From a checkpoint of a small transformer trained on Wikipedia: 12 heads of 64 (6 for keys and values), value embeddings.
Each number is 500 + 40 x the weight over the matrix's rms, rounded and kept within 0 to 999. Layers, rows and columns count from 0. Numbers have three digits each.

# up: layer 5 MLP up, 2560x512, rms 0.0328, rows 2190-2242, columns 128-255
# down: layer 5 MLP down (transposed), 2560x512, rms 0.0328, rows 2190-2241, columns 128-255
up2190:568488508547531478508485590583529552462485490453474497519485515475448562479492490510494483532530521417572503523480477516529522540500522511519515454525485500509560474518525464462520496562545528517488534481475534530517481502527438552479505452572455409474493471586515592493460470473530493493534544508493429441515440517468506534522431518522531459472482503498447512441424477504488475527532
down2190:543514488476471503515539455488558560492508570502522487547470490502483536541455500507493515467484540570449493490430498506507524443463507507444494525449490471508466535494571530477506439480533524511501551540453477526554415509471492533435446525532470509502513537554511505490400507467535479472538503487468492515457490541532486485525438489499529504479519432468528547550546494520529494487545
up2191:563480532540516542533505447517519478461444536507578515565498498499482464462520456520469504503483577497518533542470490465474556464485479511488435465526525465540513464498508461435510552592540549475495481481519427477537517496544562501513485522481451525485488520510452470521480469527469515507538484491471552511506486508507532469528472510504493517516390459431474519546464519543499453507481
down2191:470503507461506497463506502509463429484496526521483451443497500507542515444562502486514509545530460503486570501519489481472501482525522469499459467572559504482542492475485512415471470494530540477496522476475527482545509524482522438478473478492503463501523517519497492506485484493488499514547514485499497552500488507508508515477477522517458544514525462481499478490538524486496554480510
up2192:482500532471540537501532435631496474462498489504532475418497558580560481552497540507512473561532476524511514469477564514473517494398541535444433533472480423535479522579378522539491435481433437420467472546574494487486534568522465508411501563478473602585539540496434528621474528493480555505524534516558512499516437535479518464468518477494449511407483473507471472471513441562438593416519
down2192:510444449470470522505518512468502457528426523505479432485465577485504555444513479448493556520463505445520527487454507528478558528530471518451467491529506440428440598467505528520538457500475517531581540541554433460491519508490533491445516414491425484516504443451492448461538507576450503467500491395436465493547524551495531518550441561506537436466465501463437520530495468477478448453602
up2193:463474506513612569501546531464569439547495513513509476471517506497520524491552518524432471501505481444503440496526477521480470455532515495563497535522449480487558507528535520473547538534576437525549447428520527473498515511504490517541524477496471427497541506577472429463581505536475494475419556449447480497545469540490503510495467537549537497539513493391474535410462494461492437500493
down2193:567527517507523543484522509524431479501492470502526471524552531506504546513559553483456474434605413462579492478527490468462494466521538554529466460475485455501578491477530520486448504511464437500459401548408529446418483531518479534497522463516563438533534514535513445511518447508533457517466504454559440489545426460462538508580412571547483537498483408477519523514447546447515360523393
up2194:555520486539528489417528474524406529484481418425600559494536450547507504508527491447491484505549565506512436485462427493444567481493514523523432530584446427509493497539572416505443533515518556535490540509468510504475476540570414544483465489519516439490473476423553440488548513465516512493487532517525464515522503523502507472469488481535536415459537533472472518450469431530543566499432
down2194:441491526539527467520521504429419520502470541533486530548468448492507490520541472436460522530454462496478476546533555563431503526483530506484528446519456487551446550562441502545468463450469530543519522503503459467495513508534486613507460497545490488519481590454492519479524495469505517504497504564486460481542554527447465516487585520539500420554521551482552518513482478551464537499477
up2195:477475438576456556481552501515476491572486518576500455577543518476485540481519514485508486476528495448501560480474465564490495458499431503495519515515516536490569495487460524450536537537448555525488470498502504453499481546509550522462488507518476468530521467434504466500486459491533522464439541433433495520491466523560528535494487497546567517499486525470518518427494473490547463535480
down2195:455524514477441484504475450578522520563533574467492458581512557477538503507548522503541458479506599456465566524475432532484485489461541514484426497475514478589526482456429441390457459471504508484483532488592525505551538419546502482536450453532529508482505493487514523503584437546437501522485445468475493515460524419515498505532464494488574449474501482502529492511538555499529519450469
up2196:493556501528563504480547551478480492507509511504554503505461496551471417479468533424524532509487474463563463534478441562441531554494541403639483477515508540529436464452547459517427470572538510494450519499557422538473482449445480528435482533433533516539421441508511467455460487488531532473436512484528542498502477573516447525534424556462493475535475530454491489504500528481488485399525
down2196:492468552496441497462500401494548596554481500483548536466408403472447431531478505502503497424498549469486511446502476484541504495588481496569486504541539518493491466519564445501416443479510438472433485508514479497521432507474445555481506432392534534493478431470424484496498493501508505460451451496439487490471505506557496487588510551419509482532582580506577484458469471505445528464526
up2197:512525499483522550456564431437478389447521530450443450450503425478512495494554541515535513484466519581485450571519555483562495509482503556578511576533545462443591482486420481418489471498489459486453475535494468498508515500493547478522538489497491454500453512529497520564468543447526529530519461447551577460481443576519426493468494551540556524516447516498472466492476494476491518499583
down2197:518552503490534480477540481485487485379476451489445509497505510474539529457452582530449516493512481515495508464570530463487494495525438478537470390461414478514481503497397527528457462401497518524460402502460576522492526478540399559459415443513482458560574500535474544571446490494506556498540508446446434460471507523468512536484495554489569479545528511505514387454480500517512507490512
up2198:496578475548526491506516445518603539446451587484529582543521518527404532522488441468425513548569464424515569561492494533482536519474486561516477486477544456501500561406526457481559502514424465491525479534495507591557485441506497469500505468491528504564487498509519543476398515500482513550477591523498484475453511426509461571515579548565502558457441476576579497478490459501452469491452
down2198:464443479467500592454476520469517464491481584481488519459555553509531535538481507545515560526516471518537510537617513521512385536499468549449501499488496478557514436432430410542535550498468517470497538519513554476516480516547541534470482536492521525440525479489516529455498557497466503542561534513527549542486504407555467498495462443521539474451507454487575554451536544452466498540529
up2199:539490470538521530550519449518530505495531524539578489525513538465503524513527514527542493558467565369536469469479472509500536485470474542508525521456477583504473528503475444490520533524451482470591503487479539463481425532448524431548524467504541479429458478474466572528422458515522503489503476540425524598548501540449540505472503534463494546534472513500508542505502531531491487514556
down2199:480545499583514511531473469536555532550457502533499479477554467489555472411491496457537537504432530463591448553540520518426505500482484585519575476453543481489503582451504564471514494438520542486581556505435525503492454504505536498550519470516512445455489496551484567487517547504531504450539462483439504521506528530535558455484435512407513538434491558483501503462524528457502482443586
up2200:512452479547556505534513449559506473449526475482505490465534507539506489522511472498494467516531503451476512448522494497491471568537522504454470518409394475521519567502575585463519507537494523430479493509476548519543554450508504474490501526512543516501574493531389447509502496567460485488480503573450503511405465467484587496454551518561442530507448588499533583549475480530496529501538
down2200:398473470399514537528488491598408537464471550496485491515537462484496515498528481553552455637477475510540511490523566435463542447500534514518513511408484425522496502528548390515519570505458514494457449527512525508592452505500564506456534511493510516526493494549511415546469504526621549494495447520527517549510494482553483426470448438578480508506490546464531531560490516452543533515525
up2201:491531464524503528518509486520568468534495462490469481517507500435544517535505472494459464554443491470487532475480491472552442443476514454494528422548487515470498444511540504507524510515501494482530518485503598452441544427446436524501449548513468493493552491496485505458530513537475539505482553544470478462524488446502562462475503434537455514518519502565486483525513509557545500435438
down2201:512499458440518484496486579489549460467449477468489470519428455547512453500514453471480582488500471470539499478514543458474484430492464475563585462573454459476517465490537445481493493492497531548461515464479489460515485539407513554508544427522529540496554538487545498524553492485470505451483504510465507581516502496485527499524482444480484493517525529554481506503558496559493534471488
up2202:537509455503475439471525513534566504499440564543519476494503500506474502535519497490437511423508513515459556487525507445506530542518466565488573447503494517500505437477491500449510519554410486481476531492493534436553551483529473537483503456505473534512474532504462572469508523531498481510452450505519492511457503517427539539459459542471414517449529554527465480508524518530484510521449
down2202:471526518445507460514535475556466478540490516460529537518545524610456539531463494434426437487483543499505499549461477496497562572501464496548469506493520522560540539527474500452469538539512498508505461493528522448466499464557461492499542493483471461538538523466530486478519487481462507537540474502496465559499452527498479452467449446492471493487469500458474491404506539537488514544500
up2203:429537482514529530488460544475519509562535496527504538482526535560546536523444459513487472492537469471537487484476521475500439519519494509500574489496494477530486517530472494527506504508516525455370400520613525482510499493489535500500477393465444480523474531440478549490483473496461564447537498550474558495538593542511558541504477463488574502555529537491473470543474477515526508514489
down2203:491555546511528498497525472544479536577508481579445436445546490568441507489565483430482463466523468488501509522521559481514521507461465477486558488549473504525545488461413532516480555549450526474501470464540489448477507500534529534465519512511500439470517543482493485539549473508520471439477424555501459502509530484531548533438524539416475452444453446494479511510524517546428506496515
up2204:428507487537456513542553459479497481533422508482483464505503507508555548527499509501442471491413532480526533497481509523577478441510528477586469507572526482494511512545460466418517427499539536561486415503508539520446496491474490482481511487469506529498458539484456433511453561468516496496493484496544501474476538476484540569541488496543520474504539446448468517552466607535466464490594
down2204:429572531535511517472514493489524602472478511491519399524482499465525536523560488538478473472448445461549520514509565522448517497464456522499534492556526451548510503558540539482503491555558530431517520504511476534515475536466510472535494532481518501535588504489437515490568495463501517491524549576504449513569510498461485512454402499562581471438567448533458564497514574526473481489605
up2205:509473471450469431480453500455467566456435496505496532507487510497391475515502472498472552503499425477512452433439552478484526486545558498476515517459495498467548474508440486477518504474488483520494522493541534506505514520525480469510482567564520467477464518506514431561513499435485509507489506424495496451466468486485501495517456484509478469498510475509585439456611510487521476528475
down2205:516561530552476482519461546542527539466447486472499511456528525510461505543584429552513490517488510518478475531488563495483516566504561515457511488446527474462473487504465519477475461522470512453476473505457463462542486532521500466543472532463530458479504542464541468545497528508491504563509455495497458510462501502436576541527461522470535437549466495476512500517508490505500498492476
up2206:487478433507502518479544506479449543495457471544488549508480438557491553599503528547427460525425548515526438499505484437516417554482507515515484472573451577480498449550518442529481538561551541504541497455486469421474482531540440498525537543495485490509495500485454531534478509515501550451597478588436464556441543500543459519400561480514491527474560502550518509451563535580538484529501
down2206:477488523543419511484354521538546542483493555500526518459557512537521531496425488502527444489460538471509433474479476444514502443505413469502529519500596443459508507571549505509528506568529473570504477500480439508498461484432409413512520458495519470424531561572458439503445430522410469348501478535501513467479494531490449546517415518424461470491539501536438457465513512485439445483483
up2207:513471406534504502552481520555464458406571478519503489504507601523507469578539453516563529544490527472539563471435490410497517499446462483417486478497500470539533528537504502558495530499527521491463455515548490521467536531464537553503487493473504442557475510479525517486536528560475511527475535535439533425407451527487493426508441435441492512515456514438469452456521460518510474569548
down2207:502439498532556469479530484551444611492504529530561469474536508536495459551524466453455462488542464452468426477509427476503482472511534526462562515477440490468539514537502564561532508450480487455463539536487495530516612385499558493519497507467523439471456521469585491518508477520471549490507442537510492512506488471452500526474512478502479533495553488528503462453432543459484529514524
up2208:493421461463466559505536420458534451522459506477477460495481531510473524434544479460515467536520491480500487487463551535483493469500442500563425512537500452493495508514486447552504505494519499575545580468495527557438505463474551512549575462478573430527517460405511536399477555452515453431530485498554498475499458470492467424503486548529509503437488483468518535508541529481559418506466
down2208:446488469449538544429461388461511502482471567502478511493509535517534537480520533462474473461495485524470475513510507539517496471484491534488475497543449466456514538478454447571552522500457547566467484503440484523569546535539492555525494536503519462524457483489431571506445519475533506437515478442540545451515501440427517452483511488520530427486541473525575541459526480461497453491512
up2209:492467466506528480547446490547527470521431487493515499467533531543506497507489515548475452573531453507521454520548460507457461516417411434608500502520494574480401496503527468437489467554498537501546542501540519466522428494527522458546459524547503502464501604499476477509570517468486518518501460499477454475544483473526442515484481530540479557497479440618481461477507547568507464507464
down2209:517497535422504541512474491539520536486481576529494433532479463474478488476561572480514502495490467546497508488519441479534537537468490484519555513484552521474531564495511477491544447480526519559527463543480512528521493474509509474524465505515489608413553550505517506486502584563478475530533511560459497492510526495476426464480430489477425441464539468486496481560544556543504496546453
up2210:471538485515426462589541506467512434482512441577433445431517496515503495508407503519483459492478529520434506489544462472481523464524523571528479544528622484448485519524456456469553473556525471526518475495544474531475521509511509444503471505508569443451492419494490454461446470517437562549509446489499515489506405485461511403536462525382527493455522468436475494496466523430507446529541
down2210:497490508521501482582471477478525503448585531482419446528516433535512481532491477505497506541511507595412532505535477507537523493534552543479538561490485544434477523446485498542580449539466541570458481484526466528544461533457502447481450454503534410528530491478530549496480459525472503462506539554494536560523438488499572423442449475437504518478517452539515441460504441468506491522576
up2211:548532441504532472535524525543451484500495533453499568544438517449503485481512447467485380496515551507460518452577455532479549492498483514467487478547532518504486546492462464519496476502521508429484499564523536494449549535558499429489467457472540470536458510520452476492489416496438498475431580466523495475485470497550478501451511420553542550459494546531409465462488475548570522527478
down2211:507504497458498437554411494520548554572427439501547530534519530510569519487541567452446549473449508610467547419428556505516545517574420498500505487518514556504568465480476608465543420550541475555515492568539486496496577497500477520446496581458440440463537472472479413446480494551468425480459509452524507479470534453512591474484542457554479528557540517518477476458496471540478538380485
up2212:554485547496460489482508550544482529539468476502546469495468493525461524540474500529518460518524512570486472500479483531516490524417506497513469529501477510511551533517479479517458479492456402554470489532569548531520440496464531496474492468555569519533449560520474528527531494495507520449559590507494471539490485506476494471477489506512536521489544557525601562473528522508499470525485
down2212:444461541451505489472425480503538555484519543513507417511503547577458550545468497452484489485513468515538518494523496461531532541497483515505475448467508556541520488519514469460549510482475444514577480499509495427434532567479510547501528439514546521474463504502501537481568536486472420455516585511455466492446484526516485501475441492518470526437560500517489458508508470540591519531483
up2213:516492477458480501437508480496488547586500524488496478542486517474430544443462424478509483510483504388553470498510558518499479441575515525562499544485567504520532595519536438526489502481531546472445502567472577529538479472493482446475470514507526512431450528511496552477580486458508530518453495491464444591470477487482521523510518493483475563549461488450541616521512511508454454576474
down2213:547463509484458539591479532424548486501511490563408600452489508506483473569435487450459467484488519468455521494471480501493490592486558529546525447471493467537567443431503467478529523515501512464469441491490452525553497444464456497503512385465498530493499521520548521569458550459470469497490501491495493482502507482510469531449481507521507511524521510475493516505498499454478528568530
up2214:515460563491476405472566470494589439512439530407510500502478571491501527501563534503529475518579493465507459493483472482528497492505442483489523479460483549483489475457531440521496510517536484548563507464530462506547494462465481530505504470552510487495443544414566456542493460487454482466417465501552505537484486424422516511510453517474472477523494557462617481483506530464524558485553
down2214:515520507483493421438526511460576469594523541522545515526440464564442489471534515529507536497493510432493541543531464516466528573510524525495525536514483452540483510438518460482522547530502569464528516487420451533489482496575509443515486472508490521470520569504516474595510502574554464430473390452475524503452522461465477441548523509541464500508454517469500456524512528519514525477468
up2215:535460563473447512476541485469532518506410442511514542481467474477531529480467551490571515446516502476496582474467452442460494465527512463484554469589489500492397456468477472448539510547519517475522537408488476509481547506459496498490499478533528524485498493439522475549478494579448508506479505550524526471492504537534552471517470498494464500544485509500471446438435479503444460458484
down2215:407492535532472535546513471474504475551464402547533470480462454527476517511467551517487499459526521495534592428557519467503504537524504517580477548537570578421504428499500516423506532503522510367494568427494452511499535582529539502450443499445574518503536523450549427419536445449541540427472494460560478518530539480454594493543457512585457451564454542525485471501492506459572494448529
up2216:494470464494545508499503488478572474420399522528582454544448466549519498508482467543451509531383472541554524490510489497429467533524497513473503447495433491478513562521559418497460486474469492515499501491533585541465487496553554539428511497495520531480581496439534474512498502488472544461496505492596512456559473495498594467498475548508475500498525475591567455472521476537538527490468
down2216:508497491475456499464486470541467550533489478526486426528482467481463461579496427509485513536456490556430505520522476443506498478483542518433451473550459533484541456532479486439492495477479450501531497498503570575485499536467472490519421464478515545509525473468504580457521535540541514502446514484497539512484471487474487480496501514464450516521477473506481483508574470480492515472492
up2217:478479580462514511439494485583499509496458555436525428496459513480492521545492471487512511508630467422495480539454519443527523505576345492554458542541499483468540507367492529519430474403533507552518524487533575499490510519536526471534527457501487479426487509558487543538474501476464424580441471523563511552438440534502474455486530492614483493492590494471427530512474471535550533529522
down2217:484469435424473513574412486499569479552485529480548543511554490493492481462499534466557443439462433452528523593428544504483535513492454467487505525478568539478447555445460540464438476486538459443500486469528558464465485460544438444587525492564543428521453477504520444478503427373485491507527509452422595500466551507517528577550525532496500543550606467413489487513517493525441539423537
up2218:496473388445510397470440474414433439520536529438464516508454544453514447497418531494444559540451514553505526518493517552478547458501484487494466484459485485473550485489572521487492532492430468402549526465501467526537571516424508491484519478524532557508526444456529462513501548474564441412446573394518547541479489491575516457508552506547543532494470454483495490471567561492513565496480
down2218:476414452509456450462420487474468502492557495459553494507492470474577466470507474490475494554474561490434461510464548512506506539511515538548467496458488567463512508472443526540461511478551461466557540525461466516553490532480478548543479416412497466459521431545462539546558481498522498457428516436503590448506420545447427494471615559521531490524504484553558473512518521548438438467479
up2219:504575558519455531486540482565488420497505458499569401504423526564487430495511545503514468492518576506483464387494514500557499472481551424555417532504512469571493534390532495563575525542486466398569565500561542544510462416502524540542431429528540476550391439526570557532467488548490490502572462432476509546520448509544489397439497521395464515511550428452558478438429525593466568424470
down2219:498480528469491455501481502496515541483529548505550389511457417527527504492598479445490463516434446477475489418477436460563545480549496464511496525480530527510493461499479491494507434512481499398552504465510529546575467468506564523421406540468562462480470452506566482578572485462534566471485534481462481565519469470541477450432488517486451512507451486522518470470486470520465652518488
up2220:579441490416533438546506558478510467544423556523471542499503500514528540573444559494421498464558526502498537496562526430475521440463531540538454463489512580528468506529466496508541509549445469568462466523598509490444421472585585513561489451509410513559480482502426485453478501508585532467528481492533522465513590510466554542436483522473482535491507544519456529490503501416455527506495
down2220:520522474576529555565500505449513533496460479494485492494470531498527535546475513462467504440449575524444555554551562539531472503545483529520500527540577512427444520456447485471422558513495611535466460473577479550378357414609548471556528578526437463434577467550410526489514504424548520507453487571466526475511516560518438451546489519555420486462480555520438499513527539477511449503491
up2221:518503482521448490597495477506497466511486463529545527439524504568461498508475495552471525504401461434508559513474525519459497462515457562520507515437506513573485461512520487510439507546546491479533536453541536495557514465474572485431481545522467592452462487462548485467550549519466516488458557564487549519474527479498543456438491497563517503526503535486453518471526459501501451527537
down2221:472485526458444514496510467603461437589531556521574452474523484535545510491457496545479494517484523490479542475462553456465511506511537516524503503469546446524549536515477526481520529467557506500562444460503504530585440496525583520392451542518487568498551429479519474435596543484517540498534461529529559564493566474492498458492428537471516468517503462538495502534603493540568465571540
up2222:507499471462510566512488518453466550484447450508516515471465494527474502488485497473472510478547515543483496550502453462512364459518492507566475478466558494565483494506536482506512475515482528571434534488537564444531545569539498493478444473514429525466481482443463507555510493492495511500515458519546567467472504483506504517476494515524508488614470463521490521553488534478530503558519
down2222:482464579482518476555537484467447457610502506500429513526496491583509468530501492477446517522459462511514512485463486540516454501504522465489526526466495520504460472445560432511528456480503544487475575427523490481459510568495505498512473482496473552518493472547502588542521495508526481523443526501486579502511524468449546522437458498502524522612529497539512533427488492494501545532486
up2223:543534484466505470486539535590461520539517529546538472517446475505448535488518433511563548494551507535410514564534481498488461577522553511494534488432541457550484501557609512491512486528474447491486496504489488514499504506542512465543496473520491494460577590477479510502537500536546536494489481484490513488563476482579443547476526556470598471523499481520475516497456542491504535478560
down2223:527445542459484525553464496533498486518534494515536483493506454509468486531498510483467508456491481485572443474560525471490523484480471525534453454427536522508526445510504507521455486478514469567549562506517481475548495531516497518487559483528429466414504495490524501527488493496509430513536541553492501553490460447498478519522496489492472521417473497473527429501494540459538505486530
up2224:458610373551475505461510516479490482469543506519538538491553570544494481524448563407494542539463412504460487469524491517404541520513510500490470525426527510431446531468519479409477544473470441423482543514508486492532519452475477525565532535487512524525544563557589487518491510441455466475420518514495527554543517532460484467479557435485557543459548541541537538567597512421456498440456
down2224:522576505442467532412467549544470427582502534548545472495517446501431473518515535489450495538498467501446482445425452535473484481551512418476491499435542543592523513552408508500503490587478504522523524499467442525431456422522489522481499502497481527520434490435441480487493498554443479529597536500464513537540517439441516566473483403565483558535491540458481444443564588403550439480452
up2225:527516475521478469511531575499517525500537532464513504486471500508504441438489466508503474496510485560520465462504477510379540471456492486530475542519549489513462534465513459510435447479504443479537494515510502479522583486534499503421446543579495451509533482484479448533529485490432495454539538548420469476463512565523499553511493539526533526503514507479428549463501479520447591487458
down2225:555507504509473509470462515561471472367522512539537536535445515456534529468478454420514509552440521579574456436517546520478490466541558502528496481493433454422471565494412542461475482466508568434562538544498455514530500579549490484452460451476527540475549476468496541508471527485590563478504524528519444420481529478389456584497500547491514511503484490498467442493544479481493470463504
up2226:487516486465476492538572543572470521484530468495537506525527566480527550521503510493529484507504500472478504529447508472559471543449511519487483558484480480455438513549519453449481507526486662430494513498484447497489458475523491449459535479522511510532484486495472508555490461527549498478558482502508471467496531489569449505462453545502495530499449508445480496530450452513508569428516
down2226:518483559466523460511533556563464494509500503441489534587480482514513525468491462519584490486528424520504482447503534462505524573473448503462432469440579527478484478486474503513493513512492585444577501494535482486427540502521478495501482520568544559475515445532440464460557500461561496547545538473516406480501529509541451543459472572560506479458499521451487445489482472491486549491498
up2227:459474481522436532540510532525582474504514395477493527504498481431511435491486508480560463439502472474559472523520555562555522389482482517510390564492460451461565514454491502561554476442466538527529404432539549476511465532529508483528477426507483549623542485468423488488496457566416518502551543479541402507551439499536537524471538498474528380501541486509500506511489506515572487487577
down2227:473528439570480460455507589555543488498490515498453504430497431537521465458498488416511469511516505506563521462537514561596547541489433557446466518496520474504471499488472482483517602513499532416551511454531526448456468501550454490503440475489499511565557493452479525570535408544352529525427442512490491513559480473469563544587480539523469523547423505523511405430566477477589456578483
up2228:491512550583473493467550501462528550491417538517517504547507533510507527516541471491511513480575458522475542426499549589517518467540559532542438468461486455539497634519531587498567471567511527541533488518492456534534518552537458492518438527482465460460509431448513472537477526425571560401523456447533553474491425506490503429457509452480423441495441555514548491532484585455490508409569
down2228:460569524484417441530524508489487484476517485515519462573505527504462490434592493475548476458477490511497455522512555556527596484469464530442507489500503476585522526495493493554453588500502474509488474419501514470507553535520543482498507524539540506484455495405466528588553513460491514467440478482469473486498521482452471533492506464491517489502501464497518504515463467443497528472536
up2229:493524503485515557451521414498572496498488574514510500539504411556516528492493574502549500509495504509538493487470464506498490500530429568521501463488479491564518529532542506493481567472509449514514523437489467506498459520527510472500577505536443518482460464537500477477576454483461539521501598537493514543456510499516567522484470489500475480561565459559505467531486519511557447464519
down2229:536457551558558494478444453469473431566494511521432538469502468554457517557457483551487545504476498499460478461502519505540528481494490541494498496505527489550603440484545559441514469512456447529436492530447511510495527496532455497443508478484534501458477540501479526496541470530491485497473556458546474480499472512572543472516445533461488506489523522528451511467471525468513521514420
up2230:487472586564497500549544509489480445522521529494562530544494469540404508454556588607527467470572474565475513424560550554536436464538458532504514572473463569538581601483459505408532562441510494524405455521453567492435524518512489519488457454445555458477504460493499464532452518578437558569524418514521534482469485502488538452523445504415539465455487527496538474526535626491553477529528
down2230:540523599572431585452541556540491510482550542382503537441495457530482529597510485545445434489459551472471482418490551551406452494543503524500474507526554495511507515528456502496523483558569567471401479489495459491530514531498479494535435458546500510557440465499497476491534494446538508499488582479402517439561466514527494438520478537433494429457510488590450468463466525549523489554462
up2231:454552486531556504498537532489500490491446458552540459455454510510410514560510461541461446496534502451489544540504511528535446559444499576476538523403535499531522480419511479519547469539577480533535504502524513461554474461538542506458557488487500488477554510507520457511445502523482497454460507459522481452529445490430545496458494509503544501499482475509490531515463481478504541547509
down2231:447579549529518437527441561472465488466537521483477504466506468501439584466553491508497450472497493454525576442584466566567536469459531619486417469511529455602496476525522490533579583516515474513518504520514473525540475488481525457520535529474543550490555483498539460458585548415480536461464528441438471435439538468487507435486464421496453500389530517553530444443537489484497482516528
up2232:430496459417559525539561517466481505501574500429517503604508513531462496479517514497502496499482548487524535494436477474548511533418459440489503526538458500487536545509420503481474620483480472543477474480539445517520543583561581512440517566457448489547474467541482489522484470559539474524433537487496508560514501482487464545528541500552536536499439467455510570451456467479586493520459
down2232:529504536511627444464498483472478455521549533407460383519473510500558432438426556478418538456576517499462543516502503549490434439459458508513547454464416471450485485544449540499488515438508493530453483485520474509502529568501494507514522479519507433547530472487455527420509479489561511495508507480502580523486473532561493509453612481529467499446472477447431464542415442535484534503486
up2233:512593576503524461480565521520499525518509497485526499584576522501512506464537518592596495538562498539528527478506453517515520597491470486493495471458487462495494496525471534492514533509507478459485515518529467514471493500539487491465558514509490493521439502523502474506443439483573495552567531488499495506494481523513470519465493500454486453523508453428533460503485452442492490476554
down2233:456487521554536461462527543525488478470484498513502455496559487529530500537471444554509516543480492501424497424553466539453472532457512509490463514468444406470506555507534503467503523484429512519534538513483498516478482459464516573467530438476466474515485514547479492560493521485534462570548522548487486448420516481517480481465521468462523533527442469430480509531545475443518508554447
up2234:514498482501472524489464531483482481501467516531504493515512508491475543510477481454490481489470461478524484524469493497513482480485569489517522492494512487510531465538531544470525492522528463500529478447518499534500499468548495484557525514494467507498460539506462517520499484516496534473479477492481529484462524483511523494482487480516540510484501491521545470499473521510517507540489
down2234:479565482489503500470498452514514518459516506500507532429503466512474557523452462511512473523456503539516467524508518474456501463513560491524528465495511468517525471516510511478507460498492522474521502530477479469525520512493498499478510475520547533497467537544451505515466517542471510533561445469510542513517546510504506515519470478487485536484496539496457513511519519488502568519497
up2235:529490512554481484421458512509477470475575413497391472492528502505510511586431542486566538558522510498501503474468436508490484483509484471462486477487505488462535525427526484566564529497469576511448539516538466520542473530520555502517596493522490532492516500485534455562505539502471490481511444500456564463517466484462467491476553517566462500514514477504475460516480464519520550487548
down2235:485488465489469540505471460560480501513478549556546521469473480546477510511489526499433507479535481530506482481452474490488494527537507505524524510502429498520508543439463429485516515502542463518509536467477543518450492536556558508515567533473460474497559562505490413522480582451481514552552463497491514515503414485520514487538525541489543504510512474432464508564512484510549511501519
up2236:518494492476542425527512511524468527487503507586547516490507533521466481478518506546546508490469548445542518551503511526441610476504526459524587557471487522546405440549465535501476538494569503471533609447542535577463478519477470455551499532491457466532472471516475466484485433589477497530476406540564498524529472508538497459498569558471512480570469554474501505511534463425531543485429
down2236:531486473550542537510464523523521540473458528426564455531573569549473475506485501569577465456545590488494494544555474487501477461504449447545461581434539600461448473449512465455524516485466528477461518532522513562539562575474496492517463470477547482510560445592496457554472514537457509543469606481439493469510566480541547511450503481462523496510512499510490592478559462478494482562514
up2237:515568538491483516488477510504506556488582577549506521477504501456572500504486401628536555482542451529508465518476496479535485521515466450552536520449504475538510554574515486484480483540475592485539455501558506494529484517492495476433537440502544521581574499478500454505511479457429464456492485483487479529519509479469506453521526467485524549580464506464565491500522484448534505427578
down2237:532496490513509437494480484512475512478527494522538474518449551549545567530494474455494488516532542533502496445493493448534456478459498456446521550543477451500491433448512519522472470471497503482526494468492557477466478465498409442499514511474556565487501579556563445471565494509503527491535508526520487483571497509518458474465508480516494540513537442535546515574563498531510605462486
up2238:459542441490467530543520568499499512473487449490519593509459419413501500518470463453545531458532478504527482482526424474468535515529485507512522550513490480457487501481526467563501436544461443523526488467534521470496474507508465461504522481496525552497515468497505482457499507447477526509539412466518532502522467482487513454490422579513461441541496483504522452527505474516514532479488
down2238:511489499481430513449498481489520588544475476435531552512488506475521519517523524492509492519546528483388504508414453511528490475494438436426545520558506501445490504437500445536507444507546549540517442476462448496512534496522469511477530523492515447532513475562527473528510520407551450528521436523557525539535478458507533518471493518489495442530528518576492459511535478499497514487467
up2239:550468535585525497500497480468515502501439412492516471495500526510518548511444548467447411473463450594516424561459432540504431535548491488573510514519481527516535518542553422561512493484406480477545488442538434528519569456527444518468476425501492470463485563579490512552461555512507484509441564433575497461521469516458526438553531500488544451518480472494445555514478486522488460447510
down2239:498477546552459538538529542524514529490470512480470516461488559545523530454492605481433522488430445517490523549452443496448469504489528474526516500588512454516578423499456466447542432501539501477570509565484481582539522496558424505457439416505501498495526526458420526518534475540555444465453486411540431473499471469495475559488539550494555496547481533483461498547485508537542446493504
up2240:513503519500516505499500502498488483511518496480505503494506510510473488498487515498492524498509497493506482510505498498491501500504492500491489487515500495479508519498497510504510505511483497505478497505523507517507511517519495491505502492513515498514482510511484520511523521501488502492480499508499496513487510496518475520475501502505498493490505487519508505498498493488492511488511
down2240:519497509513527527507503484485510496498515499511510522501482515507495497516505501516504520491516509515508473519496485498492507515504493502511492483481512493498494501495513507491499509517496497502496480500510506492489517500492501473526514502502499495493489494498489501504489513515465520498512477485517487479500513509505485498486516495515484508497490504487512501486510520498506504500504
up2241:573472425491430519474555555483473487533518446606491544504458557525490561483527467544483498477582518459496453474462483548533355592520502478516512536461574439469531462570464502521460505461501474476548530602434484531562547501463452488502513503551497540548478468536495464549468508510482530612520534496478457464539473532479491516541480556549520496504509485543497572532488544557486503468535
down2241:506517511485460552507527455581461482514529515493590505495470506469571486464527509532485505555520516511468523471488493528515528437537513421559405450492479492469458528411546511531450469495484536544469556578465508537480516470507480495474479515515495405524530546506508458482526519532533539548546485467491460525505484496488488460428501556465535543513519402512527551526491569431555475519422
up2242:485463444538470487426470520502406508523503510524512512555413393432522523496521438529532489460499492504443472514491540447477488515550500513502462552512510508509545575500576535395490518506541457528593436540570504568503530480498565535499537533479516496555491473508498454462540493452473528516531503465509463495515556486469492441441518459428487476551442561495492502489484548505521562475460